{"n_layer": 10, "d_model": 768, "n_head": 12, "n_kv_head": 12, "head_dim": 64, "d_mlp": 1536, "vocab_size": 29706, "activation": "reglu", "norm": "layernorm", "norm_place": "pre", "norm_eps": 1e-05, "positions": "learned", "qk_norm": false, "attn_scale": 0.125, "bias": "all", "tie_embeddings": true, "parallel_block": false, "extras": ["capped logits"], "init": "normal", "init_std_qkv": 0.0169, "init_std_o": 0.0169, "init_std_up": 0.0169, "init_std_down": 0.0169, "optimizer": "muon_variant", "lr": 0.00583, "beta1": 0.95, "weight_decay": 0.0, "lr_head": 0.00641, "grad_clip": 1.0, "warmup_steps": 200, "schedule": "wsd", "decay_fraction": 0.811, "decay_shape": "linear", "final_lr_fraction": 0.0, "batch_tokens": 131072, "seq_len": 2048, "doc_mask": false, "train_tokens": 910500000, "steps": 6947, "dataset": "wikipedia_en"}
Each number is 500 + 25 x the weight over its row's rms, rounded and kept within 0 to 999. Layers, rows and columns count from 0. Numbers have three digits each. The size before them is the row's rms in percent of the matrix's.

# o: layer 4 attention output (transposed), 768x768, rms 0.0579, rows 236-271, columns 704-767
# v: layer 4 attention value, 768x768, rms 0.0637, rows 237-272, columns 704-767
# q: layer 4 attention query, 768x768, rms 0.0621, rows 256-319, columns 704-767
# k: layer 4 attention key, 768x768, rms 0.0598, rows 256-319, columns 704-767
o236 101:500492471534481502517491484521481497488550481498460476460524516437492518520490454530506493526478512500520507501500534522520548488458484483497515448504506500483508486457489501436564539539559485
v237 104:500476482526490482455483485490520528504530496504512531504507487474487510501458482500521501481472486514516537479455507490468490542459502481568491448513469539465460517565524518490524483460507492
o237 102:524524497483486484566546513482529490510496534474469482489525533435542431504525499492466531506511532495516498497464476509496509535505528540486436563479527464503547506500498514480499478527458494
v238 099:460526502484515534498489481522486507440542513484489467479463507495541493505522513501517512522503502482496535481464488490546535507490483561489485485483479520551495435505485490501485467467490536
o238 100:482480465487466484504462495515502440502472469500461447500502445506504498481521497497506488504494508457526473496451511461518491508492485483476491488531492479500506534447527476492506497465501478
v239 103:508506499483448503496531463479508517480474542468530498493506527480518543491508445529508452531516507538457521496469501456490496503491504534518474493523534547482527502532488522508508515486513499
o239 104:532510495504500533483501529552502475513491471510470461491538486531494521487504514483521549552525497491501503538527548533472467498517498493474525501489473498507493490473499518526488481524452515
v240 107:487506491521527480526477496467509529521522534503482473520514496490513472537470531531539511482534500497524545500464489515521507446430499473523515498490467503502493508501503518526488491508554499
o240 110:505523473489547465484498486524481486517540479521517484498475497478500533503536499475518496474488516529457490508491494478493469501466496474487498563458520552510484516477502532476533448528476510
v241 103:493484514526471502525492527537459511499488466488526495511505501463504504519539513453517514484506509496510551491520514530450508494517523488491454484535492514512488480516504517487518517497514498
o241 098:540503516494516525508507488515496524486510515513445487476519506504490542489502504475459467534491518496479448551480475500503498493501488485490496558522463460483493513515480494534483484475480525
v242 099:525507514516486458508476486511455473520485502494527489530480500520504537489505517510502487479504463484515493517529527511538531485524476475487506527513479463587551478457502492481487537488462524
o242 096:463545472448532473448509502476517504559517493497461446452494508469489460513476502474547514530495502497506505466507475489484492499452517546489515511489530506476525475510495476515473498523524525
v243 098:485481522490489537495520510466487479456499489541518544483458484502480512560537540492486498534459512466483498474494486491536497483475487488498526506540514482532546486489466507485481513508504482
o243 099:558503512467472460524484471499517503477503489492551521511540492481537476494473500514487502504532524443540447560447521521504504505517478506482506495440509468499483501457504489517479485516515509
v244 097:513478511541510515489499491488502508470502538490448472480500501473427473525500463447482541504529507523488477491512485500448481499494511496481510512553481487463489515497497500540488527514521538
o244 097:459493489502515504500487530473498533526552508516530507540516541502529478499500499547509514487560478479495479491481523490518522534540455505504531555473508496521483467539528515497501485499476490
v245 108:473498479483504508476494482474518532507478501530508455534482525513491517537502469524486477523474497511524552496474510500467475511517518540543477495504553515457471500479512506524544486517468484
o245 106:527515468518500525502538478520474469493501500484493490482519498478552534498527516487490501513478498509522485505496483473504485535499494451496491498498505507504510549514516477506490466505485476
v246 101:459481491461504484516493470507489517511521524475497517538518508474464509524515471515474461512517514511540514512503559488495505508483479483554482494501505466488493503511451527521517483498501523
o246 099:572494517528464481507497514531508529468482514540533506458496521537517478485507528475507514516499469555466488516518551479470512486505533471462475549521485527504500541475502502527469482543526451
v247 104:515498501490529492497491478485488440482475499482518515519471509523495506502490512567492496505526489486527545533534484505521489506469466468573444516491507482532590507483466515503520544485463501
o247 103:508482524508451493495514518517513546478505468489466460512488510464501485507498497503535505453475484502496507550487493489510524489484513475510485463473500492436520497487508491505525437500490524
v248 108:508500532501504473503553530495492501504501506508526515514500512490474452508516494538479519432516504482505514488509456492534511491538528531472535511547483455535472500484479511534567492516436466
o248 102:536494490508496473524530483440502510535477517484496496479498515508502548517505514490529502537490472485487476488461459495454503514520497515501482526531490555441488501509514500450505467469561528
v249 105:508536503469506534471508487496515500562572520505545478511493493469448508520490494500520485493522491503483520486475513503492486525524504513470476505497525515491511493528510521487498503547492508
o249 103:516498506527499502487535510481485498491487470515500518499508465490533490455507516463435518456518503506535475488496483527525512495453497485528486505480490499498488513500494499511507451476484496
v250 110:544539473477508510511506509494470563484511536504454515476513462522527456499532527508515533487525487469496542485521450503520514504483507498501500539505479543537505516519464500493476477462507527
o250 108:471476519516472491514521521485551492514539522511501510506465550498482507512512441542490552478445466519510485527498489514550501521513505508455511474498452528515488452493535526495524506525558514
v251 106:468517474454521525474512495446505459533490523462501474511458524523509514513532509493486490515494485460486529455504513506546535522503527496502479489490517522514499529480470514478531512495559489
o251 106:522467493481477449514487527517565503503511493484475543506519468516491475496472477522458511502489529536533493483480533496480482469506467513502480493503500476460513508551535508512503501471470443
v252 104:485491474488479512468503519496502489494481462498523456480518536486475489486520524511523496503492498422511503461526481517524493516464530479457504485492467497495492475513507472517518500517482477
o252 103:518483490550485504452495539544514485494502516498494513481519464499469502493483455503510507498495479502522471536536493540485578475550480487520503492501517481483492532513486544519530491511552460
v253 105:517493462482508509498540462478497525503511490465542468469513512488524501534499532449499478523480535503493460522476550472459475510483453512497460510516499483495496485519508524536521465433468530
o253 103:432466556507521476516448499487513523487500553465503490490465504509475468464523524465561478476526489570495533503521503519467455514494503481533532525534496499504505514497448516484498478479515509
v254 108:477480499507495471507523471494550487481535488517527516458524458500463508489500523484491464535530495507497527506482576497485503507475494494507492529458534513479546550459486515465496499519486488
o254 106:485524520501512487506443524487474502523518469501491510512481531510547497465465461491485524475488468478474488464523449484510523497489501515526526519463484491528453472529466499498556484498475484
v255 103:476482498485482512531478511504498496499532446498494535520508514490499472521466521523512512526468493433499486545513522512481494496479502522499515466499521556509453477448509500463524490486483523
o255 101:483512492512490494543535526499498492479503519499503478501528495521536491499502511539515483487503516560507498485500507506469492483492481525487495520521513501441526484478511495536504476503499431
q256 095:529490512510487547492528481527499480536520499505496558499477520547476469480487472509503517490518533452486490503441532508510530473523500533448441507525458509506487518499523480538499475518538504
k256 100:520487468563484476492487501542509472491507465478520511506488496508514478531494508504491529493535525533467528505531463479495522499478491549498479479511488521511512479482502512468531531480520475
q257 096:504522472532522495480548493515526534526481531491470508493471476517481521489476497500443495515487523524504493497518519474520522546500503505510504494513513509543492473500491522532470529470473478
k257 101:511460484529474505457519554516543471542543538486535534450497465476482473529525459476488473525476522458502543489510468541491519474510518488490508486472462496493506553464502472511477562522495442
q258 108:515496511498494482488489475497525449503508490536509474503536458529473515506512463522508514524463524487531517520478464477446462527508495478505516522505548478488524485459541540479483495485511510
k258 108:508512563583477523490476528504554520519511477513505506530500517523444485500505524468467486502542484511468533452533500465431506486538486497498542506547454520496479524492496505490505499508543511
q259 098:528514484500466514511507471477523542457514524530464537494502501506497472460513508491496519559499474504513491512513492505497486456494502487482497533497470508513517483544549478491505534523486444
k259 105:513492531507484552530506530438510541466473490518497518485465468503445481485482487480525496499497487559506467499531505498552513481461488501499526529499514504488521465524466534517522503535487482
q260 102:490508550461506475491528539519476554516461514498506462512458503518508469478502496497539500467538480520501530549529484470470500507482487508478479493496512499459505482496532463502436489484514494
k260 109:469476469521535472533479530524478484470492471526508488499539431522508508504483512535515511477462468483534510495451498482483488466503510520501499502535538449438474521506537506490464482465509485
q261 096:471510463439535467495480524480516499492507471532498480509461476525448493500483489464535477480505498526490489498521494526512444497504500472464512524498498545478489475536492501501501445472473517
k261 100:485515474466499473516448515485486469485491477476500501520470526519559532483540508487492476502471470500523474495517488482479498505529497496489467509498448484519487562506493525488481463493498524
q262 096:474462489510509517520464491468479484467454532574534547513489510522490548480537512479469510517502518500474496509524558515490474500484470522467510508464520499477448475459526508522510506487526503
k262 102:499565507546537483481501497498499533485464523498467479539530521485486477458487467498531494514531523520474543473492517495509508522538522436506526507463477569499499516480485468466503482529512529
q263 101:508515520490465498509515503510510535513529510483501509511555557486507499496532484499493537488559512471489496513493520518518496513495471490507505504515455491431479487496509526467490489481481465
k263 107:529506486512457462498543539479525519513498504520523493528550518441527530453546483489502525501488491513489503517498513477464470520514503460508483486503503526516472516491497519504490511512518483
q264 108:474478544499502529499523490575519479499479518493511459520487498499515488504497473522479493505498488518490524498469526472528507538480523503487497501490512469497488483517513544504503463515558510
k264 111:477551505502529488494499495505480507499525491479498475516485502517480498485482466479473437478468515482500503504496536533516475478490469492497570539479493492522485517459487524528497551483533516
q265 103:511492467497516535497508493546491484517513487482543466512502491505488499540512456538455494492479447503501543537519472487467522493516513461531458504480446459538476481521493499526476493521503505
k265 106:475482524481501546489505479513509493475511470479480493536497475518483526546505467498449504467489485493519494511482501525523536493453469521542541504494489478481528479481481482530504498482495474
q266 100:456515474503503508448523484487489479502476460509484519530485510484508442536521532475483470454507516501468459489527480448501506533474463464498498498507480499535476527472510460498558489495513539
k266 103:498468468505544517529488543489495536477527498511466458499522489443467488497521528472490465479510476480487506508497500539520519470488463511499514507534446478496520437506533463512497551485513489
q267 099:505477495485514478471492511494501527490459500431483546460471477475560519482448469531470523463454511495526488469494523477501505539454546501495489492470520499541493521506534497503521498495489540
k267 105:498487533484503523497532498493530500493493539504492479486465507480474526462483489492505544492495486530498492495494482474519495497515499500503468416459465509501477462530500507497450507454517501
q268 105:511478486450517530487480501549465435524541491486522531566517477551500516479485533495511503464503521542502488519499522556457537474505476476524506459503517507503496475510491543520509487489477492
k268 109:468511521516487479507507495445472537552493500520508557468524519535534512503518484500517495507469504485482517476481549516481537550466464512509503500499482485475511471497503463520477507484511499
q269 099:492508487531507493509499532506519523485555476518492501496443479513467501448511448496490531550548452506484513478512510509500509441491534532521445498476521470534525516464516499461515530514543513
k269 101:489491529493520443532517530546499485493467508481470524488471466493466505511542508539532488456473516458476527528535478498517465503510548524525458506459515523498533483511502508490473466499489508
q270 093:525543510545485495528524498520484503477517488475512476485439479478474519525462480508519469516508490492496491463448505500507536506491478565496491458523493464475453480463527521471453516497466484
k270 093:512512476519545526481450472481535514509443518526528501493500533496499567504507512498549481544475465489535514496468471514498545473510524484561487494453521545488516513517548514440496464487488513
q271 098:483490516484496504513532510511524520531531517495488514501536475518448527483475483496497532472494513480458493461480494496504533485511527486442470503509494510476507487526477507517550505473507520
k271 100:512489509543488470506517502505508494469495492470501491516455529500554530511502512485475515497516509472502535505467523500485489523493512517468430504522538514514537542531481455505517483497466509
q272 095:491525492506493512508495482502431528468479508535508500543518478470528471543475539472492519529501499460529488487494462522479510506490491477459454525521509486521503493538526534500483469473502482
k272 098:459500487513482520535496498498521460516443495483477500528509491496487510492453469546503555480521517504496507506480500467506548469496517494509544514535527475490509495477486493522484494461479521
q273 104:495494517509491524486493523461473486479461499472434520473473502513514471504512504498440522523516497476505482459517475482522538433490472513496515547506473533488491495479499497510507502494584532
k273 103:497521523488514476453469473451475473482510491516506490527461517511502508480521484500512509486519478542527499481515513502503503507492510506484460507518515473520530472445478516473509466450481494
q274 101:462521541517492531545530509510514526506480483497492494482475470556464510460517487523492513467493540484500460455473486515517514545511481533488456474453539496535494521544541473458477505504485482
k274 105:504486520489485515511505520514524509514531498478491466498476509505493512507533516436446487499471502446509505518532471466495551529518499518510477490460508498535486507542503497492508469510507516
q275 100:467482480512463488478509545513485502494526503559507509478440548539494489496451503471427507525470482529477511464545495494531476505566535502479476532505513494530499479490490497495520500531496489
k275 103:526419506540456506475504475476547495533511526463495492509505524514507497494489499518488482515515530518482535492531467493528468502559507461473509463479509521541487509454498495485490496455484502
q276 100:469517481501505504511512478492528425466506445479525473531551469502489453509466438517512546523518508510517496532502484481471511494526427503488500525466498467460473537487501485528508516478484471
k276 101:456549481469508499480496508537456506491515478496496471484520497486453467474482528477488476445538475507529511495515504507473487480512454473468513516528456481506512496488499483482539487538528508
q277 100:517540466514505494498507481500478479515468500513477557449492514481517521506520452554479480506489532514498515471523482514495467463512507503474510532555525495538499463510502486464485496521461519
k277 104:529497456481526523484484469466472506506495441509487475524456505455465540507501494455509493532490495480463510519505554511474480514528492500505509510492507513478492518490496507518504527505482475
q278 104:452507541501508500482491524529507506504483514536437579494507452477445505475469528483524478503543522515495490502525532481484485451498506507518531488472513523481512460487481516535488476489496486
k278 105:499494512494496486466481482526483537471547496501519539452526467519445511500522520459514477533522509479524479481540505471506531508496495501512519519465499531503501511492457482537506545528494524
q279 098:499523516482494529494446514452491492532506484509500520469472528513461516501544510494477525482553517507505543475481530480508513491512428462509532523496476526500517482487492514488485523491562441
k279 103:457488525517523471479486510489466494499519490456455512543518532480490511502531504490547539521490504486494521471523527454488548521507489507498491465476536518525506470517499477475527489477494499
q280 103:463457492434496492484507498509503533515478503473514533540478488470483503498516514497484519513509545524492533476512522493504504510479503501493523509546457510575504473517472471526475494481488521
k280 104:483513463454535458486560501511512514506519517476548528483460493525472546466484526472468467513512530508492504518535497501523467491523534520491505493489476480486482502501487503480510537499514508
q281 099:510475521460489493458504423502485499489486464507487485498543487542506508511511470498549498523495486513518507522476528506484532502484492480441511509484556529513479565491501490485454557507483515
k281 103:498464545485490497483503506472492497454505483441480505467547473413475523529489498501500545459536496522458499481515515494538505498536465523491513459494530556506525449515529569470542498496528456
q282 102:509514503495503531518498518467482514495548551474495475537487532475474507486464502503524516516480474503506521497509458507525519517512505486506537510485501506503497493536507503546531497489439529
k282 104:463525525512516486485494522522555499473513481463484528496466431494522538462508505472520480460505473506512522489515511500516520474480499517501490495536528526522475488528464520470507531503494482
q283 092:503473465496512509497522536487518510523491523470448487504443471502500537529530549502469481478488515501517538461499506523514484477506493505499514497543479488527555480485510461494493524444458506
k283 097:505499483460547489508518498499516494482519475519484536478498509450482515562494464516465488524466528505494478525497501446511481490501478553503481449490510460476505522465516529476529511474471512
q284 096:493504467496447522506479523529445449511465458480521534500487488493464538546507480496470492545504483493498482490501543455489495470489465527474488498493506504494515508498524493522498499526457481
k284 097:480501551484510538538489468518513505532519486555476512493527495514547530436493480499469502496503506540476505504506493470482542486456484520519491485465510510530518520491543495499492552537519502
q285 103:503563523494519501456492539505493519506455501508520485456518485493515492508512453485485451547513491531530495472571465486533542497468522490496457480506477486457512506521496501470443474463500480
k285 105:486517522463500492536502466508492451498500516496475495533521531499523477495460524505530509444502534500520523460465496573492544477534525509483551493500462493506509483495509474472478461486479491
q286 097:466513555464519512473554467493506478503555494492484453540501495523511522522491491520473513503493506494514520536483505489467493529514510441491482504539510479528536500488471474516502551481416515
k286 100:485479477531493457469519492531523543490535505503534517523481477503512474507480484474473520492529494454548500502527509490428494470492478476558594526442490501490514496499518456516464507525491423
q287 097:543516488501546494473489460534475521480485533476511572534502453478478494490531505460518515513511484469550504504490475543526502534507501517502500562512517490525496500505500529510491529502445507
k287 099:504482461496535529501487501524500489513497493510483510476499451522505503476531473496531500491516534540476485458478521487496522486513476492535441519506530459493487442498480475473492514508493489
q288 102:510525508517510489484479489478526467516544492484463476488495510478463495482525484541536463512534446481486510507461491524516481478520508539488528536483494487485484491502499505505515495528526510
k288 103:440525561516498477490457504495492500522474460479426525514512490446475476500523520477512493482521476514494508482517521502502481498485532509487508488489531518559497496515519446471501492527535503
q289 098:539470484489501510495521540493532489524508546496496502514480538501480475483529495522507440526516497568538546546483516526491485506503520495505502449530510460481454486489527507490514502463528496
k289 102:470518479518534486510494505514493477516499527557487530507492554477456482471488490475509462495483503513483505501472517561523492504491532479517534485484457519471473483504486537464523461531563501
q290 097:530519533482481548441508497500469492480547489498495513504501538511469493532499539529464497532510462507516524490529493500528476476527496524514526495544522532481502497499482517534520505478501516
k290 099:509477475493480508500515519546496490491535489517491520532480532474503454565538480561532494498489506471475502546473568519546445502525513475488531453497450442514452539470480532502534487481476500
q291 096:496531505537483489533525503515522516523490465481506527480479489493504489515486510516483522524539523507455471483517532485484496548495494523509474514526522477509474572477508528479520481509519521
k291 099:520503509493467520536525493472477504497437478523476510484505520482483519519497499521488454540526527536498488547503537469484516499558502490480533495532501455495485479466501511518446498522510481
q292 097:524500506496543526456522507508482476530540465510502517519508479528478509497483520459461522519465508469485535489540477500523533502513528518473507497521476518445500528526481513510501472495481464
k292 098:460499512504516470527477484460528479517505474483507477508500483487507487473493458471455469544490512478511506485564499462506551506486493504514496527501511452496486511489474507530479497484480528
q293 096:539533479471521510489521478521483501453523466485463498524517527501473478509460474503442522450532523475502484466497484510521506536497496484480484526486493503467486507519486517479534473501510514
k293 100:493502535513494508446501514501514483504495518458464478534506473471514486515446509503494516508448499487449458500522514510536475513533503484504476479547501490496517553548494511498488509479502495
q294 101:492467490474508523490471500510490469541482486483493484486528488525500522489483510541534528513484483499480510538471528499433475529493532503503511515501526478529510509551453507487464508492488533
k294 105:465484467515478521490563469519481553499467477492491521526511456554538511473472506517486509501520520500485536489495456479521483522490516500480498520492515505492477509517492472509487482480466520
q295 099:506488487483495496506530540445488475520493468511544469500507533491485499500545501498507530467508486480501461498498482468490523442527457457548542517498491507540536492517518508480484477516502523
k295 101:478483490502510504488507483488521500504483474483455507524503519517517504508487505501509488514514544496513487509498489472516467466500503491506499485479489522465507486529505477485487490484543498
q296 100:482492466526468492542513522456478523540496521467486525434495530554506474490492500502493516510517511459493505515527503469528483490474488513483487534480493534481468486491510506520439527498532493
k296 107:485477481504447503505494460484506500475521554455507472478494522516495501501482490523471509544511497522510500546474474521499494534456474441521458525511512530527517549509538509494492531459531543
q297 098:536491520499488442560482522486521511455508471509475510522511492503484476485525543468561501488495539521529460535522497476511505513526515453493524505485488473506503463481441524501487472539519483
k297 101:510539484508540527518479506477536515502502514491502512517473520483508464524490531543516494468518546479542457483539482507509495535519547487517532496511488443483459555491478509509527538473474503
q298 096:479450484558533483538516509548471481499496500504513517488509425527503501505505490530454450486508538524466501513483497489476485458505481509497508528478474503478533493513481567538520543485484475
k298 100:467526510517506541523491526450500526577509506528521496470483488578515467494493477495485480500493486453505501528513523512507486488499506513501497533517487474490499450494546464537489536510515519
q299 107:498490492461513496484531486505502470498547468488511551478494501477498531497486441503484472469475468470513489497495490507505490498516476508498529489501491479464499518464503537456514529476487495
k299 104:526467512453504514485495476479520502493446504452506540492504505447548492483516506526502524510522519505502489481510497555539544534473471499497524518506552509508498503525532521502532513519509522
q300 095:469479540456467526492541520525496523491512511552491463562459527525482539519524483498500520441492513537500490526517538511481499497525524494491509528510455500464545490496471468510492518454485506
k300 103:507464472535492501504499462516446468502519519532516517504482518468530501426474481486518488510527522502505471522518520487529488555479507451450516510544511489515514490522479499503491482506477510
q301 099:520502520528453514496546487484482514511474511502505520501521512527512466512478518505508506464522508475508500535459518510422495530525478497513509500476492505500490502482503466506463527519517513
k301 100:462471476514536476495514476523482506527521506496549424481516488513459516478507513486487535526527486459522569499524457508504478483521543528476454514530540497491491466481524484488438460536525474
q302 102:490513525541484500496470498462476534524476508498519504481491453482473497508507454521479474491529502462510506509531476497515547500505528510515497532487513502499485496509488515520494495487518499
k302 101:492486540453506511470509490441484495529495500507469532501496534530486458446479472473483513483472513478489481497507540502495511524583476474474479537512484501549524473467482466524512470509505506
q303 102:551529508517474507458519476527510496530487470562516515549537527505493471468510498500532479475508492527491512549527493511458489517503488490481484500504519483509504475507500502501460512536516509
k303 112:474478527500495529482494528493527540452499497501507528509482516483455520481485476475480476513501508488483532502495551512498518496531493461546543489511483460539544524482467488473501466486519503
q304 098:465531483468516542514501519501494494482521533510507522523521522472496505523509513519487513523491552459529511471508507494533518517538481480510498478531562515480523496524494495508507535546518481
k304 097:542522523525467527491498481495524509575512534488504526463501519503500476523500506537523517498470445451476433503525486534503511549486453466520502464483505486485506475515449496524512533452519536
q305 098:521478481493452477545483501519503476490528516527541471462475547487492505474511460530506526506498468522474485474466497478520502515511495548459529538494513526528475500499480478475486496490490471
k305 105:502511503549481528503490518526536486517519496499516507510455524478479500471480523481499484493525485465511506557517543487471495520537478490507529487522517501503498500466491503508515522480517522
q306 097:496514474542517507538527476533518488460487513496506494459502512496470498488509467511487503525531509521537516510531518466507509527504496475525484462505492485487556528493490513464534508532532492
k306 098:505582464460489469495471468548503522526518508520481473520543482516482498515521434501481528496481496540504512475518460500481502488517458481487488514504511455513476480537475540461523510498462507
q307 094:472506460503457508464488487502487511495476506457504480491509502492508450512504546495488504502508515486505497528485483500487545508552477519503498477531501536507530496512474474477555518489477478
k307 097:464496453524465553527477478504497517466474517491514495490519503481513464498455473531499471497543548478490444491526532480508505454521537488538485473538503526472495518537538501497519553503493527
q308 105:511474494460541504475508502481465469500504493551519487528526518484471513523516490506508510501554501468510491509483510517510454517476495486524446462543478520522501495546492471450493493471536505
k308 108:469502525525516465491507507506541475543461473467557500492495476508479523523539480502533500447514520529492486483518503511499520489511542502480478495511499478525502495548498502491492414508482505
q309 098:560499505476499545523507544456474505499493482572455559477514485475449480512501460537510512497511498512472517458501483478481564492520517503507504487488494487518461553476500463497496500478536509
k309 101:518432476517505542481427500487518459484466475511491468494548441527498486479513535475513542535447461502519536478518495518474500492473520523484513516505522496527506543454483493488512519517486505
q310 105:469471515489495500505511569502495498500511540508511508510490508502527498464520508514499537486467523518463499475508490487511495466517505540472485537480485520469498448531463531484490498531516518
k310 108:497489500497498515478479532558494499461472510460508536539515499491536487510499501540471474467514528450509458524514554532487485520515466483497512516534467498494507530516443495452495502463482466
q311 100:529506539507515510483512527491477498495496453485543465521512511491494526524445484465528508491505485534489494538475503507493497504525482514505486502459503494545513476527470526490508498468492429
k311 105:483496544452517537513512476540511512465460466496483505472508530525503513497488520495550475496513479510505490508475453517519493531441468507514486504479460516504486453523508454523497496464473531
q312 104:471500508493497548481516503530472502548446516497506513480537505457491521534500535498483526525507494509462474494485513500518504510499521532508502505497516542501528465523525462485489487533484535
k312 110:479549479480495506472452522503481520499503531514495523478499520454489491486513501502505500528490486441503530518520478511491506485510522461498456530517490481476534517489527456503518549484485474
q313 098:507498474461509497492519493519473532470512475456503468521548450519447496519514435487484491523530536541511512521486490503487488495505466498532525510495472456519445534458494487512467472535483480
k313 101:477534500474484490426487495491553537524518444477512507485507475501492540475538486470458488508508513526536491467510489498479507478502545492471515486519509503493483498476534504547497498492522540
q314 100:480499429434509501503499531516479455500509541528502482471501519492503525479505542502497505491511549491504505488523530527554481556497490504507479479481526494511491503530453487514488483533479517
k314 100:545471480496493476495465489529501500496467550529517467516488487516483470497463549490509523480489484508544537549491579508492476498489497474433502520470541553485504483540491492476513557460523470
q315 097:557485488567526522506481480473535504485449509533466518503516505523456487516450517491452522535506504471448508519483440500487530502512483496480451548508477522492467507478475448470499484516532515
k315 104:516493549503468532532522470469513452467441521521511453563525494456495475546484477497514546523495541516509510471485456522469540534527529468427502446504526500504509467494497531507500474513507474
q316 098:514511512487491465503491505541489467521451483486504517491489464492526544532466502438547478526484475500505506523482498500507505521478496508490485487494485518512498484506525496518476498502498474
k316 101:528484441488522499499470477528505466491511514499505481451489500524512492522483527503480510481480507509516527485490478480526496509514544536489481519527540479534501478454520524461491530493514520
q317 101:485502492481523465498508501477521490501549491508511505518470433508449517507537460507509495534453500521503538503473476525471516506528473484552531491495481518483514515481460471472495470515509530
k317 100:488522550506495473494458498531511541504500474467510516471512470472484516481497514498522528500512489497509559538499506506515449507458536536506479510514491486506561456527505483507539471510478530
q318 099:525509473519510482497530446455525513490492458486529498499528513491512521535515534519513534501532526529473509487463469516508473494517526497491508504524543521450517478521511451499525455499509491
k318 102:517514491524490512478511488478526494524465504489478525538470554508568499546509503521490485462496485512496520505482497481459492480488501485475512529517515510487533504530523493503482479480484510
q319 103:486522522505478492451526503500470511512515514469534509536496476495482531513490535484479511517487540519501450533522514503484473491487475502481517476481470486515503527460476525503475484529480481
k319 103:505490560450517537451509518507518513512484540467507506457533471518481527531529519503429428480483471519457512466492495523524518504518528483489530505461496514448529514512529466498460515550496509
v256 102:481490497457509489505538513514524443456474520501510470518523493488531485513500477502511516499511464479509497493519534454478522496461526488530518511496464486470475486519455495456500448473499461
o256 101:501508473569526463494532496442489586527513527459485466496472502531513482511504501487459466468501509473505452493456494528504496523500538466476472513527484499510485556516516492509488517505490554
v257 100:496487506509523508494455508465545471517513482516491489533509572536520522518501494491459490480495477563474462571503521506481492510482490500539526524505492504533511494492490516507470513498532536
o257 100:476504553484421491494556499553476505474486507448494505467506475478487494509485510485491516520491506506483509464514466530463518499467505489524449512527493507510491495507490470467542563474447485
v258 101:491499493453474495515483519463501512473479512499459495522489509476459471476502490485502521470532528531449492495483487483534452508502515488504479492503475531469548493511505483460468508514450499
o258 102:475525525555533510510501481489507473488467493503495544504496471494516518493481492476513484496486469512524469474477478443503474515553490522495487539506540526541496490524501493487566502513506488
v259 104:499509549509477533494520518511508540525466498515456512477476486508492478489452506501529537527545509428471508505484484511512478481532540476478570516523521507475465486530522529488521510466539492
o259 098:514481472486535507478493511520516486491469503450530482496511499477524557512509507507467480477488497510525497502512510520485444496442472525509466467514502520480517516476509499488506466531478541
v260 100:500482542511477482514516473472495479569465491523490503516473518471493509503495483507542443532510458500534474522529514455508550556505511471492530502502466483486468516474557531525502516471486548
o260 098:502519500521463547535489516541522499504466487495447480513503466500486460457504513501465480525501495506462544518477495519517535448483469527532410527533472509483530495484501469495502541486543499
v261 098:502482506499535504519496525520465482502489507565490545443454496454489455510513483515516457498509531490540504508497492522514484499541521477499568493488487507547458479487486520477526505480502498
o261 098:523495465482509485474486554455520501480494491491478514536466490485476529505491484451461503534545505505500528474540499496536519481503496507496445495459516484493493498511489469520509506494501514
v262 103:540465477478506472485496519528528460525510469524491518491510522507536511497475459486495526532473544445494492513499527497503534481536521538473471500497506522516491475496461531514462529535492497
o262 101:463520464510517505507538503459475511469458542440494465520486475526518488502515538452547456520519481513527530501541477524518488485506480443521532466489532455538476483547522532492494448493509509
v263 102:523515492483466518534545511478450510519471506475487506460513493447499546498533479484499506531503516500457494505461539524520490509526526544448502503511536540534471566520502483469471512490476483
o263 099:525516533485523523512521513484495505473473492451483510521480472538524518456464487498538510494502491492532472475498446516469517526475478502525483493504499455500482505457514512518503535448501477
v264 104:528499543502542537519499463507502530475550483485472472502518494530470515521514562495506519525482525489504506521544501481477492552432492534491461497482511461490491549484484561482493469523505513
o264 100:544488531500517479492505525469505478499471478521503490477510510454474483459483508489479501492565494534515487553520531461531515449492495458498509458481470495527487497518508493498511518510484481
v265 100:530512512522492466538490493524471530471494505508459477491489532500568450519488514505533504494518481499492459503507512456488473481474521528469458497519479501565490487527518535505494497489440495
o265 097:454520492534482484495547538499492465504549524499522553492492525494489462485481483496492466464526484508489475492505549498507477529522516488543561530490543515498490511540490515552550527490467472
v266 093:550489480511485510484468483535458520525514501508498477502516508526521513511529502448516520505510476476508488483462468508515506462468506497476463523506529487476540521451503490512522445511474484
o266 092:465467529478528489492558479493515513506518565512479435488494476492481502470464525543483460492466491482495508513563495510459467480490481507567499504491537487511509516540495507522496538491470517
v267 100:455490527526462474492513492458477468463500521513472475515516520529531499488535486532493521516512513507516481506448543523523489495463490534524490526530516483527508504502483498498553472485471490
o267 096:513510494489503486500523489491499533547463546502491554528509530465530474469472479485504473527492517503472474453527525513529479484505493502483453497483488494474500490479474495502431501516457473
v268 100:486512510505493480465504513472538481510494551532466504506489509505520551522516526541460481488555511505516546522457481521512513500472500552482475460497498475481522462499472497470495505516504489
o268 094:488454499455533488509486523550501506540527530492520490470512437503500510512522492515473484530467525479501519504561519500520494512527481482464539501528510493503445539482491568455517460505498529
v269 101:510504507515522485532524507509536475495510490469532524558470498525497525526492525537509531503507502541485536440492496548510499491467500534512458525483501499487487543477482488482510482538500526
o269 098:498539566476476519491516531486463522508471534527480484493513501547532474482488534476488455494541494507508460522527501495477472513491515451526504521500533515513524468550456492490479473513471505
v270 100:520503532489501495506472463495509483497508473514513486518486506495526450534507507497466537493505471490473498524534495510525491495497514458494476486502501541453530483492473555489481533505524485
o270 102:458482536453562534466522512512517475490522452542511500519478480500546513522497511526524478463496471508487503498479498489482522544469530553514546527506459491474480488519482492525517439509478576
v271 097:514502488537490496511439508540540506528526550489462466509498485505461427473459498475499515503505494487491502507509522474521476530485517520465483536475516487477488502468504484472499512522491474
o271 097:545486519482512537488517491473474496532466498507524507541542472470508543483570480551483454536511483513545485511509493481504501536500491478459524501499462503526483498534530492479512503507492507
v272 099:513517467526480448500523489538493481491487498498494483498498478523530529465534544571496527506494492470485497528452502456488492475495514490485483494491520494509472490510543483504530448537484500